config.toml
num_hidden_layers = 16
hidden_size = 160
num_attention_heads = 4
num_key_value_heads = 4
head_dim = 64
intermediate_size = 384
vocab_size = 3573
hidden_act = "swiglu"
norm = "rmsnorm"
norm_place = "pre"
norm_eps = 1e-05
positions = "rope"
rope_theta = 10000.0
rope_fraction = 0.25
qk_norm = false
attn_scale = 0.125
bias = "none"
tie_word_embeddings = false
parallel_block = false
init = "uniform"
init_std_qkv = 0.0253
init_std_o = 0.0253
init_std_up = 0.0253
init_std_down = 0.0253
optimizer = "muon_variant"
learning_rate = 0.00306
beta1 = 0.9
weight_decay = 0.081
lr_head = 0.00444
warmup_steps = 200
schedule = "wsd"
decay_fraction = 0.31
decay_shape = "linear"
final_lr_fraction = 0.05
batch_tokens = 16384
max_seq_len = 256
doc_mask = false
train_tokens = 103400000
max_steps = 6312
dataset = "wikipedia_en"
Each number is 128 + 32 x the weight over its row's rms, rounded and kept within 0 to 255. Layers, rows and columns count from 0. The size above them is the row's rms in percent of the matrix's.

# layer 13 MLP down, 160x384, rms 0.0975, rows 0-48, columns 192-255
size [ 97 152 105  90 101 101  97 103 109  99  97 106  98  90  99 111  98 101 100 102 100  98  94 100  95  96 102  95  93  93  96 105  99  97  98 100  96  97 108  93  96  89 103  91 103  99  91 102  98]
[[146 144 188 162 166 130 144 117 109 136 113 109  89  71 106 173  43 158 141 138 168  38  95 162 131 153 142 105 131 174 127 142  80 154 121 158 138 101 148 120 135 112 141 114 116 159 124  89 134 149  88  89 113 147 122 134 170 174 129 114  96 193  96 122]
 [114 171 147 118  88 115 161 154 113 199  77 160 107 163 138 148 141 117 108 114  99  83  82  79 130  89 123 108 163 102  91  32 129  95 150  60  93 122 108 106  75 170 118 137  72 133 119  87 139 105 110 130  88 119 157 129  86 126 132 159 135  99  80 108]
 [ 83  94 160 150 126 120 130 139  86 120 158  81 133 197 156  80 122  93 114  87 111  89 113 141 128 177 155  95 184  93 166  87  98  99 102 102 162 207  97 155 152 164 114 163 224 141 126 159  90 123 126 186 105 127  83 129 150  83 124  89 111 148  52 136]
 [178 119 111  99 110 153 197 150 110 154 139 194 145  87 138 141  59 135  95 177 144 123 123 151 105 115 107 143 126 206 169 134 141 130 141 116 114 141 118 106  78 114 154  88 139 149  89 115 132 129 146 126 132 152 195 147 130 123 117 128 114 105 120 135]
 [185 121 157 115 150 171 148 106 125 126 148 134 153 102 135 163 125  68 140 133 143 155 111  87 123 102 105 104 100 100 111 128 138 154  39 126 143 126 143 102 113  95 105  90  55 114  95 139 143  97 141 117 176  99 100 153 186 115 166 134 144  97 208 145]
 [125 123 103 141 105 116 104 121 143 142 113 139 167  93  85 160 110 148 158 120 114 112 129  58 101  96  94 112 104 131 145  87 123 182 129  88 165 155  75  79 200 126 172 154  72 104 165 120 183 105  93 146 151 181 158 138  84  99 136 114 127 132 127 180]
 [126 154 137  80  90  60 153 200 109  99 164 130 125 137 147 112 124 143  92 119 107  80 139  76  76 146  83 113 121 149 104 126 132 128 153 123 117 183 139 152 165 124 122 140 104 134 150 123 139 167 115 134 132 140 118 121 132 144 135  96 140  96 127 131]
 [133 142 143 157 106  88 144 152 143 127 151 156 111 181  93  86  80  99  75  65 139 106 195 109 181 164 132 137 117 171 165 117  96 104 160 182  98 156  90 184 149 153 199 103  89 109 125 123 112 178 102 141 122 144 125 146 149 106 148 152 141 118 153  95]
 [ 99 136 133 104  80  90 139 104 127 145 125  77 121 135 103 103 144 154 101 133 111 124 192 113 141 136 144 134 108 118 111 104 140 135  69 156 193 159 143 157 111 141 115  97  72 104 144 121 122 148 149 116 130 145 153 137 137 103 102  96 152  92 167 131]
 [142 153 185 138  74 136 108 161 124  85 173  62 114 181 170 195 108 135 137 135 130 165 128 153 120 111 115 104 159 177 144 159 121 137 142 155  95 204 141 173 137 119 143 123 128  91  88 108 133 164 174 136 143 130 158  83 160 115 169 135 113 162 161 104]
 [119 140 170 126 168 121 166 135  85  94 145 102 143 137  65  96 135 134 111 128 129 139 205 186 143 137 147 170 160 109  94 134  66 133 139 112 170 124 159 143 172 115 121 107 178 101 123 193  90  90  97 160  99 183 153 154  70 114 157  92 114 102 100 113]
 [159 130 104 125  87 101 126 106 147 155 108 102 123 146 149  99 123 138  87 103 196 113  94 121 171 185 108  80 165 125 131 122 153  90 122 121 125 103 145 119 128 144 137 214 160 151 168 121  48 122 116 111 185 100  73  90 105 122 133 160 108 104 127  75]
 [136 117  70 143 151 167 100 156 141 120 102 144  99 119 241 130 133 121 120 127  87  53 103  93 150 113 129 112 136 156 125 135 154 128 131 105  82  76 102 112 155 146 167 114 121 166  82 150 160 122 127 141 180 141 111 138 182 118  72 147 126  88 114  95]
 [128 162 111 141  69  87 140 121 105 128 137 131 106 120 148 124 209 134 138 127  23 154 107  97 217 134 221  95 141 136 100 106 119 158 116 124 104  85 115 101 114 122 165  72 148 186 192 149 114 128 131 174 162 136 169  92 181 101  99 131 122 101 145 170]
 [132 105 173 134 114 136 106  93 179 143 100 212 139 158 149 142 149  74 187 129 106 128  93 113  80 141 204  70 130 109 168 144 135 149 101 109 125 150 180 127 150 126 142 120 109 143 165 157  96  64 131  66  99 152 137 149 123 144 147 108 170 110 138 145]
 [130  86  83 175 136 188 138 115 130 107 173 107 117 140 152 116 138  82 158 145 143 174 132 104 120 153 141 102 253 122 129 114 137 163  97 141 130 133  94 139 148 165 196 148  99 170 123 137 105 109  91 126 117 138 118  75 139 190 135 181 106 109 137  74]
 [173 233 141 147 168 138  97 137  79  94 172 160 135 106 168  90  87 167  80 130 131 156 129 103 111 128 151 117 124 122 107 136 160 140 102  54 149 127 150 120 141 133 102 135 121 136 151 128 133 170 141 123 130  88  98 160 149  93 140 141 128 125 187  88]
 [ 52 144  31  80 161 122 143 116 119 184 132 104 127 112 146 108  50 135  88 163 138 138  96 132 171 135 131 157  98 107 110 133  89 168 104  92 145 108 147 108 135 115 142 140  65 114 151 103 121 102 112 105 133  49 112 145  92  90 105  75 125  89 146 167]
 [102 117 138 160 127 142 148 144  87 151  69 107  48 158 146 137 105 195 139 141 159 108 132 156 120  74 167 107 103 166 101 111 128 171  85 149 119 166 168  89 169 125 137 133 140 106 113 131 204 104 125 134 124 117 138 110 131  98 136 135 135 185 171 112]
 [148 139 113 163 105 113 143 104 144  96 163 101 138 137 143 183 111  98 102  87 145 187  97 168 149 147 139 143 102 183 159 172 153 119 110 184 116 180 198 153 165  94 111 158 128 132 145 144 157 167 150  87  94 153  66 136 173 163 172  92 150 197 146 182]
 [133  61 143 135  83 113  95 122 132  88 151 146 127 207 114 100 107 171 107 133  84 122 148 119 104 142 114 124 196 135 173  99 179  47 128 121 100 115 162 163 161 145 133 176 170 130 122 119 123 183 151  52 138 134 150  90 134 135 144 148  72 151 122 149]
 [211  78 177  82 106  83 121  88 180 143 120 146 135 180 106 156 108 143 125 111  90 160 141 164 138  29 127  86 133 119 140 124  87 156 162 105 109 152 141 100 140 143 157 112 173 114 140 161 128 100 183 164 154 176 149 123 117 118  56 127 132 158 130 116]
 [148 136 110  91  89 144  67  97 141  44 142 132 126 122  99 193 132 110 144 139 142 103 103 129 147 194 147 105 136 132  51 131 175 175 164 127 132  83 150 135 174  91 162  83 105 165 158 132 137 152 109 150 145 147 116  99 119 144 169 110 127  84 137 136]
 [ 84 175 124 109 147 138 127 173 103 105 155  60 110 105  90  86 135  96 172 176  91  90  95 104 124  73  92 165 150 106 186 144 120 166  72 104 152 152  85 140  82 131  94  81  94 171 117 121 153 136 109  84 126 125 117 185 104  75 130 135 122 120  90 159]
 [134  86 126 166  49 144  99 102 164 195 124  94 157 199 152 171 126  78 132  88 159 120  87 138  98  97 169 143  95 194 137 142 128  95 131 167 129 139 194 113 122 161 114 166 166 139 103 126 115  98 132 177 164 118 136 121 160 131  97 144 108 141 102  94]
 [172  46 166 106 145  94 106  78 156 157 177 118 149 193 136  89  44  99 151 188 124 134 114 132 174 105 103 122 176  38 137 120 151 105  65 190 180 125  99 115 123 150 163  48 156 109 101 132 109 151 177 117 120 150 110 107 143 113  73 111 169 139 131 187]
 [151 155 150  96 159 121  71 156 112  70 159  98 133 129  90 115 128 165 124 106 162 155  86 168 137 105 145 178 144 136 113 138 134  95 141  79 132  57 172 174 153 122 128 121 155 152 101  83 157 159 147  90  97 114  90 140 190  79  89  77 114  68 140 143]
 [184 154 127 186 190 136 138  90 143 113 141 129 147 105 134 156 103 124 171 154 151 129 113 108 120 134 103 135 139 142 144 107 123 164  97  96 111 171 120 121  31 120 138 127 137  88 161 153 148  87 108 172 108 139  93 138 144 110 165 110 109 169 171 127]
 [154 127 120 140 199 209 117 163 133 112 105 125 105 132 135 145 136 157 103  82  47 103 133 118 104 129 158 103 137 141  87 142 105 119 113  97 131 174 110 116 146 133 134 165 166 127 170 171  92 100 145 152  99  85 141 132 157 129 117 121 168 110 114  73]
 [119  86 177  89 184 160 125  82 108 101 169 105 157 142 149 106  97  91 131 164 109  97 119 154 158 100  92 131 133 141 145 111 131 107 176 134 120 172  91 120 161 171 117  92 120 115 132 161  90  99 113 113 139 108 123 145 137 129 157 137 127 149 152  98]
 [115 131 131  97 165  51 135 107 132 101 143 186 115  65 121 117 107 105 147 115 182 114 142 103 139 123 146 122 140 141 148 136  80 165  98 133 145 154 119 140 126 133 140  61 129  82  64 106 115 224 158  85 130 113 189 180 145 144 152  94 137  68 108 160]
 [108 174 129 149 125 140 108 134  68 155  82 110 143 104 126 176 178 119 113 128 175 132 134 156 110 123 158 109 183  87 110 108 155 133 147 105  88 178 129 189 127 110  79 153 105  82 110 111 102 188 149  99 148 122 153  44  94 128 119 107  78 194  89 158]
 [122 125 167 172 156 157  58 135 134 119 118 193 163 143 164 119 116 140 136 146 115 163 144 120 144 230 138 133  45 108 117 172 145  74  95  83 115 127 113 142 108 127 127 157  96 143 130 180 183 147 165 146 144 107 177 112  73  58 141  80 101  87 104  91]
 [ 76 124 158 184 135 109 150 116 124 137 113  87 127 138 100 155  86 141 158 138 115  89 122 187 101 121 123 108  75  66  97 153 120 110  89 146 194 102 118 183  72 119  97  97 131 138 123 109 117 163  76 107 147 135 255 106 126  91 166 125 104 175 106 157]
 [ 93 122 133 118 137 127 158  44 141 157  81 115 155 167  95  65 100 163  86 150 123 125  92 166 104 104  95 160 118 147 111 121 123 141 142 118 107 123 190  87 107 163 103 135 130 113 116 160 181 181 109 119 190 140 106  92 183  92 161 120 132 126 116  96]
 [ 93 167 126  91 152 171 110 167  97 132 123  90 120 171 137 179 130 123 106 127 194 127  69  87 106 136 118  87 128 131 156 153 140 127 166  95  97  96 133 151 139 128  99 119  99  93 140 130 171 116 118  95 129 134 102 132 198 167 181  91 196 100  67 144]
 [103 149 143 156 106 108 191 140 163  87 143 154 121 159 111 142 119 158  74 172 144 115 148 180 166  93 125 158 123 132 153 126 105  93 125 170 159 157 140 135 179 111 138  75 132 135 155 130  64  94 145  96 102  96 140 138 207 140 100 154 105 180 108 133]
 [145 113 118 150  58 112  84 114 128 207 154 126 135 183  90 169 145 131 102 116 161 187 156 121  83  97  75 105 134 123 118  98 164  97 102 133  83 146  93 167 114 132 182 149 151 146 132 139 144 153 102 105 131 153 185 119 135 170 137  95  67  97 148 129]
 [156 110 119 161 124 110 170 161 153 134 117 123 130 135 111 128 131 128 130  91 118 124 109 143 137 126 131 136 152 169 121 115 128  50 132 167 156 157 145 103 120 144 123  92  98 133 128 133 180 149 157 148  85 113  92 125 182 140 152 163 116 118 160  86]
 [136 111 141 117  71 168 148 160 129 145 121  98 132 113 171  77  63 130  67  79 132  39 180  91 157 205  94 114 110 203 108 109 150 111 151 149 118 142 113  90 172 132  98 128 123 137 142 154 125 168 151 205 192 108 128 164 137 126 152 113 146 106 133 108]
 [157 110 160 162 145 135 102  90 101 103 114 197 102 108 128 114 134 116 131 199 131 111 124 156  69  63 143 171 101 146 141 134 133 125 138 166 170 141 100 139  73 112  99 137  56 157 104 116  98 126 157 152 145 117 180 103 161  94 119 137 110 132 142 108]
 [ 65 111 144  87 216 148 118  79 119 114 112  93 130 116 102 156 119 151  96 165 157  88 160 114  91 101 100  92 154  99  70 103 106  92 133 169 130 207 122 145 158 116  79 175 121  98 145 124 121 105 157 174 141 169 148 138 122  78 154 127 116  96  97 115]
 [ 75 134  99 126 150 193 165 148  79 105 138 103 125  97 135 128 111 136 157 126 191  89 101  78  88 100 150  80 156 101 123 182 200 136 112  72 136 160 157 181 109 125  97 143 143 144 140 143  86 188 119 182  77 151 122 124 168 113  46 127 102 154  48 135]
 [121 132  83  98 142  78 115  73 113  79 172 112 162 146 101 124 141 114 117 153 116 144 106 136 126  40 109 183 157 166 168  94 139 158 139 133 142  83 103 106 118 128 112 102  84 130 139 127  86 180 144 168 116 112  75 149 140 130 151  70 148 150  94  84]
 [110 145  92 154  89 143 105 135 165 109  57 142 113 163 164 141 168  73 120 139  89 147 152 110 179 125 155 112  87 159 109 130  94 115 150 124 140 160  91 101 140 124  65 144  92 108 123 151  95  78 148 108  98  65 110 111 100  99 189 164 124  85 106 160]
 [126 165 148 171 146 115 126 131 142 145 193 125 125 133 113 106 135 126 157 143 149  94  67  99 146 150 167 155 128  93 132  91 146  74  40 131  94 134 135 131 107 139 109 100 145 167 120 121 124  68 134 115 185 189  96 178  75  92 164 149 101 174 111  80]
 [122 129 153 147 104 129 161 164 110 159 136  84 160 124 154 126 139 149 114 139 183 138 147 171  60  71  77 110  65 103 150 106 149 134 116 155 157 103 116  89  99 112 191 165 127  94 127 140 120 169 152  66  78  59 143 129 201 106 133 121 123 168  49  83]
 [ 97 143 130 167 147 108 127 149 111  94 145 148 149  82 142 160 125  89  98 127  49 128 114 158 108 114 189  93 101 101 102 117  86 134 120   7  71 146 110 156 163 146 162  80 165 185 129 170 109 117 165 153 147 165 166  79 139 113 117 128 127 101 147  92]
 [143 120 110  70 107 124 121 115  27 168 155 126 107 102 151 137 146 110 110 114 144 128  74 109 130 169 135 119 133 162 117 112 159 101 182 113 127  77 101 129 106 117 125  93 177 125 153 174 133  93 179 126 134 136 176 130 107 137 120  81 167 123  80 141]]